Weights of a small GPT-style language model, trained from scratch on English Wikipedia.
Architecture: LayerNorm before each block, no biases in attention or MLP, untied embeddings, normalized queries and keys, some layers without attention, local attention windows, gated attention, capped logits.
Training: a variant of Muon for these matrices, 10657 steps.
Each number is 128 + 24 x the weight over its row's rms, rounded and kept within 0 to 255. Layers, rows and columns count from 0. Numbers have three digits each. The size before them is the row's rms in percent of the matrix's.

# q: layer 5 attention query, 256x256, rms 0.105, rows 243-255, columns 160-191
# k: layer 5 attention key, 256x256, rms 0.103, rows 243-255, columns 160-191
# v: layer 5 attention value, 256x256, rms 0.109, rows 224-255, columns 160-191
# o: layer 5 attention output (transposed), 256x256, rms 0.0936, rows 224-255, columns 160-191
# up: layer 5 MLP up, 1024x256, rms 0.113, rows 0-38, columns 160-191
# down: layer 5 MLP down (transposed), 1024x256, rms 0.106, rows 0-38, columns 160-191
q243 108:116156157129102169142106132124109115155133109151105151142132138124133118107116083113088148139119
k243 093:101137106167101075117151152131096142104119139087111112116101146142123102154108087152135118129137
q244 095:184121122140149089098122086127153130135131134100153114123128113124117148126137165126126106158139
k244 096:105164119102137140131103137054086119143137125141124115142129121094186103135122107114145102139139
q245 099:113094138083139106139113145128167111153128127146120127132151117130121114096164166109121105156109
k245 097:147149114161144151155091122124127103120101131122124125139086114087140131126119085137149191120141
q246 089:059106150116124144134100139099112130120139101153134141139156111067125153155103138162100154099173
k246 095:170106143104093123107132106139128174102194150132117115130134116151125150122100112143135088098094
q247 106:129172121127163079137145121116140105122115107171147115087155101121128174082134160116130116143146
k247 105:107140118144092143161127105131147139132098154095133143123120155130122117142137087166125137110087
q248 091:140177126087151174154140116120125092157150124144110165152131137094160133117142109149132128126167
k248 093:116093167097113121119168122105134164116168140094112090101122117130145101126145119117169144172139
q249 089:087131086094071164160122155119134108134101116138150103171149116186127081095152132133157127150129
k249 085:153116120100160134118139122110117130152129123108104142145128111125119161141113111102092163130136
q250 094:150117168110082152130140107104157111149150131136085155135156121102126133134145136131104115131113
k250 106:084149101140149098100152144149110133146072107108135129164124172132141117139150076182159142126131
q251 086:100133095126153149134173109135096098137095076097135156162158146118169100120134119106191107166137
k251 093:137097181082105164102154124147174140088132127116144129117086140121090127129090135129081074162112
q252 092:146111117123147128158141143098106093158162173101112133168154164126165099118159084119079128109112
k252 103:144133140122115127112139106136122143086136136137154116091090124180118128116104122192157118158152
q253 094:150137083142132118118120129123090127139171165170123138143125100096140150132137133065137114133123
k253 096:131116122116111099128105123142160146094126128072114129123118136118081148155114130153146086143150
q254 098:110117128116085116118125166162130150129149143148129135116079135119141104116114116116145109126097
k254 097:177138113132111155079096118142154104168124119145150102147146093141140164108133120128144080167158
q255 091:135138176113140098092144118144091156110104145121111149177108126105148103111154104143108114082130
k255 095:113142120087121120123103105137117164103136145136165120138146089160072080163109142136131084134119
v224 094:148125135136161121144162127143142124147162097122122119126144104149145143102164111170135126105119
o224 090:081148085130101121104128096088148183144102131113106131140113168147131134114146138141087113157111
v225 089:140129146084129121127106105126129136158108075131132146145139130102124114111125147146137142066095
o225 091:146121115107116152146150130107150110118097121143132099131109128147147090139151129135162139137103
v226 087:165137121122094127115131104109110108140136141112136102138153156168132104115100111180158159145175
o226 084:086124168154112127150136110103091146134138131125095106117123110136142130124133137140145143077122
v227 099:112124137160083149109144158111083138123123117133137117063132120148167148154135129120130154136102
o227 096:090136162130155150117124145115116139118136138086135153157112131159116131105100129131108154159134
v228 094:109152144142137158109130129140134128140172098166140104167128085119105112130102187138118122117132
o228 091:114111162135148113113172182109125069077184107184121126090103134131122167118119103133146152128125
v229 100:102165105064111111169149097121098152119118139157147137138121162114125166073136131123117143119167
o229 098:144113119168144164155128141117081150104137140151094137153123117118160086124093133122148120129165
v230 096:110133093156147150140118124153139080126123112143134144148104131102134109170094108116103139128093
o230 092:130121113142160137086142071144170192168116107090175056133141154169123128171136176131139098149106
v231 103:166136174130063092117145123090156167119120182125120121141119183123106151132137082116143119095100
o231 107:149117118175084138120103093108125097093075168103155119187133117125149096167142136135110130137085
v232 093:123142099130126112113145132138091116125139120075135096119118094118118110135128138095127124156148
o232 097:129117117150094158146108154148173149158127112140118137125138167106149107075126081131099128090147
v233 088:121148139114124127173099127175130125132157068156144126103139129117143066127148153135151134131084
o233 083:136142145132112130152159134091128142147142128156091125120132085159122169089144100170121159172138
v234 097:111154172175104119100141093126159113129120083103105162136120166128146106110148128169147170108074
o234 095:126156178115124120106127119097127141092112125110137144091123141134124099114128142128126138115115
v235 107:165112088131135139130100118146178114136132102138095113110128122149150107138142137132125127167115
o235 094:130169128110148101095157120116157149126129120153145086078102157141123163131141137134159144140143
v236 090:113145154133158123145139110153096125159139156116166134122093106090154138119170118117094136121131
o236 091:146122084184148138132104131123132118153142138155126119144134105135127163137145144152141111109133
v237 091:135116134139166112139105107125157103103115131148172155122149142131146135145109140102152084170120
o237 085:110084164157161137155086135184152150136142140150119086156104118145159133155120143115129110138129
v238 087:162185117127121134111140110096138145117133115130129109112137148131139099096153092160090166102118
o238 081:103085107100110110114133136091109131106142146109143171089093126130139110096099123123116145121158
v239 093:108130109142158133095131140143124096141142146164149115121131115184092097070110151128075126159144
o239 091:105147107150094146155140160151150142107118160096118149137117171112107121148128130117160107142143
v240 095:129114128185141098120129112149077122126090120111151148117065161135087146097139069112104142072145
o240 097:136135115126145119128105115148108138163107128061134104174166176128118084145184184127138123092106
v241 091:128135142123112117118079097131142160162154153144144086103145081118116187099089118118122109148155
o241 094:144134129161109135113110118077148110121170113124067149150135138096122126143124127107112098165140
v242 090:117133115117145184140128110094155173142125102106172128125085095117145180139111162178160147141131
o242 087:130127116080075141120147134119148143138121117113105127119099144180118129128139153122109179122140
v243 093:149129152127125116102138120100145125159188164114154127170135136152100115128127166120122132169111
o243 086:087134127172123152143159129085150114102134148125107110171123195111104134153114110109090129144158
v244 092:079075107110108142113135090110139136136149096115102138143142138113137111170128141119101115147182
o244 093:077125136113193127158136086106124111144128103171118136099105121105127134101108151123118144167123
v245 096:139127152154088124124162125117093142130135091100100144099103171138119144123160108140148198102092
o245 097:134128127154116102061107127168088146149111124097165185118159133092128097133119119149141093106104
v246 087:118120077106114108107123158150142118145095121175130106156134137162131140115119159113163140137122
o246 084:126126125104138118158151166159111111118152134126137111086166101182067129121146111140136175093098
v247 093:138139097159170131135112133178162138128121093139091145114082152175139095143124077155136121150133
o247 088:135108165103130101121111111127096146153099140107123099087165129111111120111138165138101128140137
v248 095:144117146102135126141132139125133104142125152151087143114153096213140173107155106144161160134128
o248 091:140133077122088135132133176140109116115135125081106138130104138139148138115109137130156131116138
v249 089:109153151125087118119106116203151168163148141129176138120102123126151145139109126099122160152124
o249 088:165130106163129124145116147100146100147108130143176131099131130113131080096094135163120089138144
v250 089:183111116102135113165122097158135130151124101146131147176154112144188128141116113088132120129130
o250 088:123098078134164128105137155147165142129113137139130138075114132080080121113115131088171166104111
v251 098:093158125148117162126123194129090120125084131170139141145125137110110135158130119176087153167144
o251 096:133142151136088107138139112074132097089123114126119124124137127148130128094135130079123153172124
v252 092:134110097129095109139123101177121100111086104116103118129100146091159136152167104134116142080144
o252 097:153108120139170102125087133135132147121129103113100108135144102112091118123143120174120111106130
v253 093:114088144107090097113121124142109129183134108096166091141112093100119107125130131114166130157128
o253 085:148121108124129146125158103137105158119091129125105133187102134146147116112125125162141108102105
v254 093:133116131084090154094108136135154095110101129118088138142142090127135161108135112146124114091101
o254 094:108104161125174081086107152152071124143094138130133128159118112155120128128143115119158178144119
v255 094:111124094102114136139101130147176159167083124135148118143165166118131131130104065143098130131150
o255 097:112106130128121131134145161151113138097158136135110113103123081141151112144155176115125150136115
up0 099:085124119132139113167132145104144142127164105113127118156137108128136136134167109114147094137123
down0 100:146128144151110087103091127105149088134141169127104134129135126134177118114105120115138121130130
up1 108:164096108168121174129070115142154162146174123128110106112113155099126150120109163118146134100118
down1 115:129101138099188173141079137082084143111137110103130067104103154132089149186125189140105102105126
up2 098:103137126113174150171075104117149159166137121121097114115145123122169087122130116158173113141111
down2 101:111111120108118141121137156141109121143129114121119118126117096130118139153119136079090122108122
up3 095:130127099123078161141132122130096162153073155120123094128163129121117119143116135125082113119113
down3 118:094133101177089161111167142089082119129126146140180125113135115128169070161123124088120100145131
up4 096:120096102169158112130154116111083099113087111098136133085097147158131101123133111123123077119152
down4 101:137169102146157107130106128166089127091124157149166147121116123147094110158126102109095118123122
up5 093:134103183081102137151062102124114140149115119116128138123139132141146136110137133103116106108085
down5 102:086123077149141127095159126151131089136130113119168148138129147107121131126119168126147163106136
up6 108:126077153139168104119159134079166104169131104171126140129135131150121121127083124149126110128116
down6 098:108164171132099177144106088138112095098111102108147096136135172110154168119121117105156140099118
up7 103:183085141094164100122119141118084143108104117044076107145131153162136130163123139092142115118093
down7 102:123123143148117145120113091140149077131165117127118123098155137134127135133141100131108090128101
up8 103:136136112120092182144101151140175075147104111098154136129129137137135147106102096123162134110100
down8 097:127143121141095142141162139140108159142089158138138139124122119135110145121133111162133150122122
up9 092:147119093135153154148124120134120089133157084095131104151138110137135182093141125121127169157157
down9 102:128143134161142081084101106158128124111190129108143140075099120135120107172142117094084100130134
up10 102:133186143085130131134116121153151111098159103180138134130122107117117129164115086143120139146110
down10 102:129116135151136136141159121156178106132107127141161130142129150102115152098097150111078100107157
up11 089:137115094125169148146120160129137196124116130090117141151112097128103105115133115154132179126116
down11 104:141064100126132116123105105153153114130135145101127104062123095108133113159110139138102139114127
up12 104:112136104140147119155156135140182120146125163135135067166129156125150138172184134150134140124120
down12 095:190150157179138155123087164114167144141128127117131092163149139122138128147128131132141121161103
up13 100:127139146131091095100112124183141099109152147068108115102115107134107165128093154150120119156137
down13 079:111118142135132105125127167130135107142119148099105112171129172137154130137081138138134169110107
up14 098:148134115114162139139103130139135120142104153175179130158139146122132153142105119120109118116126
down14 096:156126133194121107154153128100178124112129139125145106156118080129124097094086133098110127120146
up15 091:159101135098113097060114140126099141124103155118140090122125116104184147118094132092181148129121
down15 097:135124124139150155130137135131152149119101078164126122116106090104130146140161097113154195134121
up16 091:128141137126105168089105081090131133117111140131138134145098098106125158114147108131112163137098
down16 122:130115149145140157096107132136120130147094157119137098131074118109116079083151148159125131096162
up17 099:144140131155168137085103120099121142097137110117103146111108139139121133125156132124147155123140
down17 093:138111136114147118136145125102127116114142124183137145135154103139131095095170134144105165128180
up18 096:133127156116160154110146155105149167120090112124120153121130169124093123118106111119108144128189
down18 078:171131136092143153116137135127123156117138155139158099130170114114137127156159101117123098088137
up19 103:111147156123120130152108139194106168107125099134119128166133103119136094112118142120109101077149
down19 082:124123092125124135151143126133134105182124125136129107128095113130121175129081122145168125140127
up20 100:109127129088131124130154104127083084139121147166154131150112166130090125159130169124107152143102
down20 112:159101120096097127145154128107104120123145146155132077110104128141099150135157155142132117125153
up21 094:163114176155119124099141123101118118118091124116117148093146114148122138151122108140110134110126
down21 098:173114106152105166149115145076120156138166107134107130092162085110158154107129110081083093141132
up22 097:168100135137174118127143105097130109146102114142097124070125100145146160104145130174145147129135
down22 092:098162123094130133108168121135135126116135160092143137152136076142111084134154172157127131132159
up23 101:123114104121115116103130138097090148133095107144147073109133132130148153096101139130175147130100
down23 099:105127090150114143141140069120108129124087115111148127041101103110132147137125161101131125104106
up24 089:153140138096146142150131139133138144121142127105086125173098129128114125112139121103165086105140
down24 105:182116123136130109081113152129141137139123132106108138157151105110101109143090147101129140110125
up25 090:065140129117117097138140156134128117146119105159117074078108102152115135110144124142106148132106
down25 117:100137116164113145159102104085132150132128088078140141132147167119153143144152133137117124096136
up26 101:094132147154116099082131123094104095077117142175129088147120110157121111141195148114136120111130
down26 099:116145099164135135142151176154133068143135080152122099139091157109110134149154134154133087131168
up27 110:149098069130102136132103114096121149149112139100150121129111095118171149116135132087159076113123
down27 101:149080106147139132099102096101130120103125132102112187121102107114169149116104134157142100107120
up28 103:116107133112169135156116110144081142122124147134139108131114096171152072144161113136108155142137
down28 111:104186102122118149139141122131110122144114144128111138114158111115160109122128148123113074151148
up29 099:111145111105154111107146108142120138102120159113108142130166145125144143132135125135105133115148
down29 086:142112123175142115147104099117112131107111150115124133124117126127121152136197097103106135080127
up30 117:148144115135161159121134123136166142113132159178157146124144096141178077104130148161111137124139
down30 106:104109121178121119153169131131134161121135089125104144125088110103124135133155132150118097138146
up31 090:128138119151115121145150140081134098092150135126099166150100159122102162150120151132128158115180
down31 097:048134112136139150124134133156143128131133148157129159109135109155131111158109107098125128133151
up32 102:140129122113098101131179202133153097139095125124150101086100039140115146135131124111162157114118
down32 103:168135115130109088118132139104099113149116097127109117091158140132143110124121085139170156134124
up33 091:080142126077141145143132134126123120130113096122149106149120123094152151103113113121148131133091
down33 115:131148108145133042164098150118138107130143132135093143127117091108099127098117092125112171129116
up34 098:129147150093096117095099139136122174102117126185160124160121117111134097171109145155153121114152
down34 098:164140153097170148120157133107122159135119098118131120138170094108095148120123123192134139109118
up35 098:118136107135101133127144136103140134169129097146145175141102090114141106125098141151121096124116
down35 090:125129112076119104146120065110149161138139108097108129164107145133121175137124179116116117100167
up36 093:127130124151162138118100135102131116126135134147131054075106107143114139125125130131114149143124
down36 106:120114132134134158101135112129138109078128126123142139130110172159108086150144121134149112122165
up37 100:092087148130130120115097125140123144152141178142132130170080114172138116116113142105158074149161
down37 104:167119155149112169124107143130107132103089173131136126127158113103123136132171142145115161142178
up38 100:113166094158171149113139156133138138116186124106118107157121170151185133125159097157110171110109
down38 092:177139142108095115112156147124174150138066149150101125111137113104160109129127139142155161154084